config.yaml
num_hidden_layers: 9
hidden_size: 128
num_attention_heads: 4
num_key_value_heads: 4
head_dim: 32
intermediate_size: 320
vocab_size: 1024
hidden_act: "reglu"
norm: "rmsnorm"
norm_place: "out"
norm_eps: 1e-05
positions: "rope"
rope_theta: 10000.0
rope_fraction: 1.0
qk_norm: true
attn_scale: 0.177
bias: "none"
tie_word_embeddings: false
parallel_block: false
init: "normal"
init_std_qkv: 0.0442
init_std_o: 0.0104
init_std_up: 0.0442
init_std_down: 0.0104
optimizer: "muon"
learning_rate: 0.00357
lr_mult_o: 4.0
lr_mult_down: 0.7
beta1: 0.95
lr_head: 0.00593
max_grad_norm: 1.0
warmup_steps: 39
schedule: "wsd"
decay_fraction: 0.616
decay_shape: "sqrt"
final_lr_fraction: 0.1
batch_tokens: 16384
max_seq_len: 1024
doc_mask: true
train_tokens: 82520000
max_steps: 5037
dataset: "wikipedia_en"
Each number is 128 + 32 x the weight over the matrix's rms, rounded and kept within 0 to 255. Layers, rows and columns count from 0. Numbers have three digits each.

# layer 4 MLP down, 128x320, rms 0.0765, rows 108-127, columns 160-319
123153142100141140137164102090114142107116090102142174103101124132143149113091171084147139153140172127145157107092175110112089120165103124118154210150156155108100128121140124113163060124130178127155106088118116145090161086189140062132164130100126125114117117129138124031139163140144169145162140178129142134150089109120053146123108161098081184172088173108133072168140174110097162125175072107121146120136125127134128116145141087112129126120128155120133132150148105124157089123114183
172136137139153206129155195140149132132145160074172168129154148082182170168089162169160134108179155121115128145155136146149139149136114140132119127148114105020097093141152102178155142065137158121166154166127143092114152105088166143153075084092109092048117116169106152130171145118122092113109173152109145106115059153094079081122103052171049137112085123121150114123127131137140170131078143144101127123058071098125152136127115139094116105104073062130169123137144201127095150087184087
165066205104137091062109098117093129157142120107148115093134169134139105118067137168111135133129074122190181135132126172092140106139127160133178082139149107110120193197156148168105149162131106120112148130169150163083112121078127059161159158132094177134137154190161073169142105192088100092149109139122109151166144085128155149112164069127154117096100080168099177071124150124098174127124181153149084108126100146201131172115157156132135103097133121201085093057152158149152139099117163
144129139122117109089124167131097167136106070096030094170147131153058164115130116124122136113092145106114124155150139122172149137085159103130100203118093073148099148154140143104070154147151141073143106109140160131153115074091072171126125110105129047088165162159183150153134165110155125087099116071130117134127148155148176136118105105154124141118147070186119151070181154107128112135140091076121065161083117062154116123085094134112142134184142108107140132165161036110148126152132093
176060151215130154129148100155156051201131072160107115146099121120093105095126191142140076096165134165154122114161150159152093095184184170130152130131116069131104095088123127069163067128093133137130087165092099123166114092205105212059156160101098157113159145140216136219140174099153080134164096134107136092117140106160120148113115131149135079146155139126053146120138174086123104108125133132129116103141111137113115226166148095158184163255055137188120146146188186105155155110121103
134113142191138165110134130121177090137105097096192138114113109103122161115056080098098112127074154172121172078144188071120132153095109106117137158126122155148169155117132125126097113173153090127070108135154072164082105090135158182105166137125059131127134135101165155181118128145126141140193139129179118065105132114087120096101124097122125114121080139154079134088153145101107139098149176106140094107119159115110087134128170143209086207119162092101103114124104144161089092104127092
139171143099116153148144105120173116121104102160077064110193148150079119166162179108140114102115112101141128140126200178142146047135166118099123144135120124152096153121107114149144130179165106107103144166101109111145053089127082174156142102159071140141039146128126180175146140166125158097070090132205103108148150160167225157147083121162079093172111161119213118089125055098099099130111179147128146089158167093117129168155112101118085065151087162115113120154139155134071162085142135
172080077198093120146143203171146099106076145127087155142141071125100149136188173112096085150207118195160191131138215221113073157081136133162149110116124100109164075103144132128107102130123179116110086105123114086136130143162101164186139124096018121134128162153146154148143164127144100136125181077150180123073190127143044153135153134113146131167144133168142129172120063140123109171065115139106094127120119138114112075180191132117128078119140180110134152096118113071145125110109142
119081075153155109140089151149172119121166153152122119172142090112131125105083091124102096089089184080142182178136072142115128135142110116122096121099099095077084128175109094142136128183134148143090106168166173085144160096112148126080063128187123114139155141098172158091181152120124085144137132156098118170112157117109164172171114135103128137213138071195100062087117112195136170181160069153104101147119118133113138064122169149125148189125179075180113133120122054137131162111158143
133124092147111164147121156149134152154117112164130142092191122100173087161095152052123110140097098102096055114149108147121119157105148104127148128116119123121193126089135163119126122149126160157113093100125115138130139062172148080110077118144141126102148178140107168141081175131098115096161115165148155082126101137128094079098134162209161162089166143102102170161111170134127137116165131160121118159177113096130129085109135102139135218125141166103149122127155123151086107153202146
122119140126141104112157150103121124155109153123172063101184138106141123113120116140109143114151128139142124132159145065146099122141111166126073095157177117101104110205097123112112146079143158142085075099116069143114111103116163178162106127182147103096161106146136122101126128160142156183181170122118139045098055169075114143091102119086096138147122163130147126106099118144137159119119119163098094089165083111170125130095104091146155138148117142125162186118092179082185121090143152
178112115061133137121114139150154127096207150095098143096178131122134157169099175133141133121124160057108128100126077137112157082194080083133121121105120162110110079122080120052117133110127119092104102146132167136177116132169126157123167082121108109110107152121145133108105182089129095099133132101169155148103129116109228143149166135124114079126176069177105167135135110179139161125175137149165121124134097097123103110082149110101156134107128168102171169143108132146108180068180122
121064137148147170109163087127081069100154171088133094140192169146148102164151120160150068146092143159141110128078098132147112085102158110123159111088136137124114123157166090203121075168157092130124178131134140081137103131145103162111185092106111160111116132144120036072083132104117153127183122128117129145117134100096110124145110113081110093142106175096136073066081114121086182085125167115130107193128126089123140087071094035112129116104120185138083106141147069099149097123138097
129193155149127166112111132157102132140163152046133093084070097218095081090126115133158117137146081157122184100117129119103187137220110133106168107096132119116099142146130157111139149157111121152125104142128165137132137127148104091102114137142116191168087126143152125175175162122098078136094128174128082121104152150169098074162144117102090135142177108174116130158122137157092133108106185062112135096110152129162112129124140107176175100100122150158120156138154169107171119141142167
156114188127133151098095110152142115108141185093112103171157098143139159169132110111079110125108132158119136165110112150119098062051122163138119127118117133130108132191093083132124116081146098123066130130148171134134105098132080118128131121156125121111158210170075158089128201075090114135119118137126139113133204150073084129112094096101140071165154128129161099118095117148132142129035127132113135091155175121054098093123147101101143156160078131106123136176158099099150129133106154
083074150154077046141137111101111096153109156144122137057132162194119157163120161163132142101158126110152101142189150144126089146131130085099128123126143119239126203183081155123147154133150179116145100153152152099124172120143116144079076171133079136070111143186145101085090120186176139136090063144204173172126059163134032138075162110118119106132084070099105134164101135156180126096180091153167131104101082151194128153091114095130136137158121132144144124131118154175131121108140148
121167128171161107092127139155127117128121120150177161121117008137133141149146147186122121154066121123156098166134174147146054141082114140140128101157097126100120152180145095151159154154132160163105152112141133138139127112105179105117175127159111129087119150175132105094111119106089132193156141140108136213143148123095132082139126074175130166172177156149026110203133147125078132140116146119130115142105102136148156150159140139117169103198088123059129171122150108135114129080140099
105137141180160066125093122113140170157080094125141145067172152117121108097130118134094133115122061114134152124118090124103141110182154139128132080141098105134111150120114120076126151094127151149132160121110116134094115186137102078117128100091066170050156139218109136157141150162087170143231145132093110189223099129158108125124153155144124103112113152131114133096101238145112101103096116176126155130158153076123134142171145126111192074137154098144165117080105096138100119100165144
149125142136142114142154174121165140056167150122156094169155152100136131134092180147079151086115206161126184149143140147101187097024099147154074117112157115134142105120119060126180107166158141136080136133124140090077111225080197128178145132110141129145137113087137165141144106142132100135095112162147113181129117084111098157125112100115107096143094145090109100090145120153183095108173141115087182116105202179151119043127188140087172141081177121174163128102140145129111176131172223
122149138133116145128128108119077094112133125036034133116090113105134172175152136105101161084159194096158081140182140160123108105142103177105152125108124138171147120110099115132165159131148132136119137129176118142119137101189143111129118110155152151126194153125104143108096066131133151190112116177118097114083139102043123123138070153125149106128146152167125117120129137116114206127108148151142128123140099113077141119147117057161163095106089102118143103087163177131175177216142123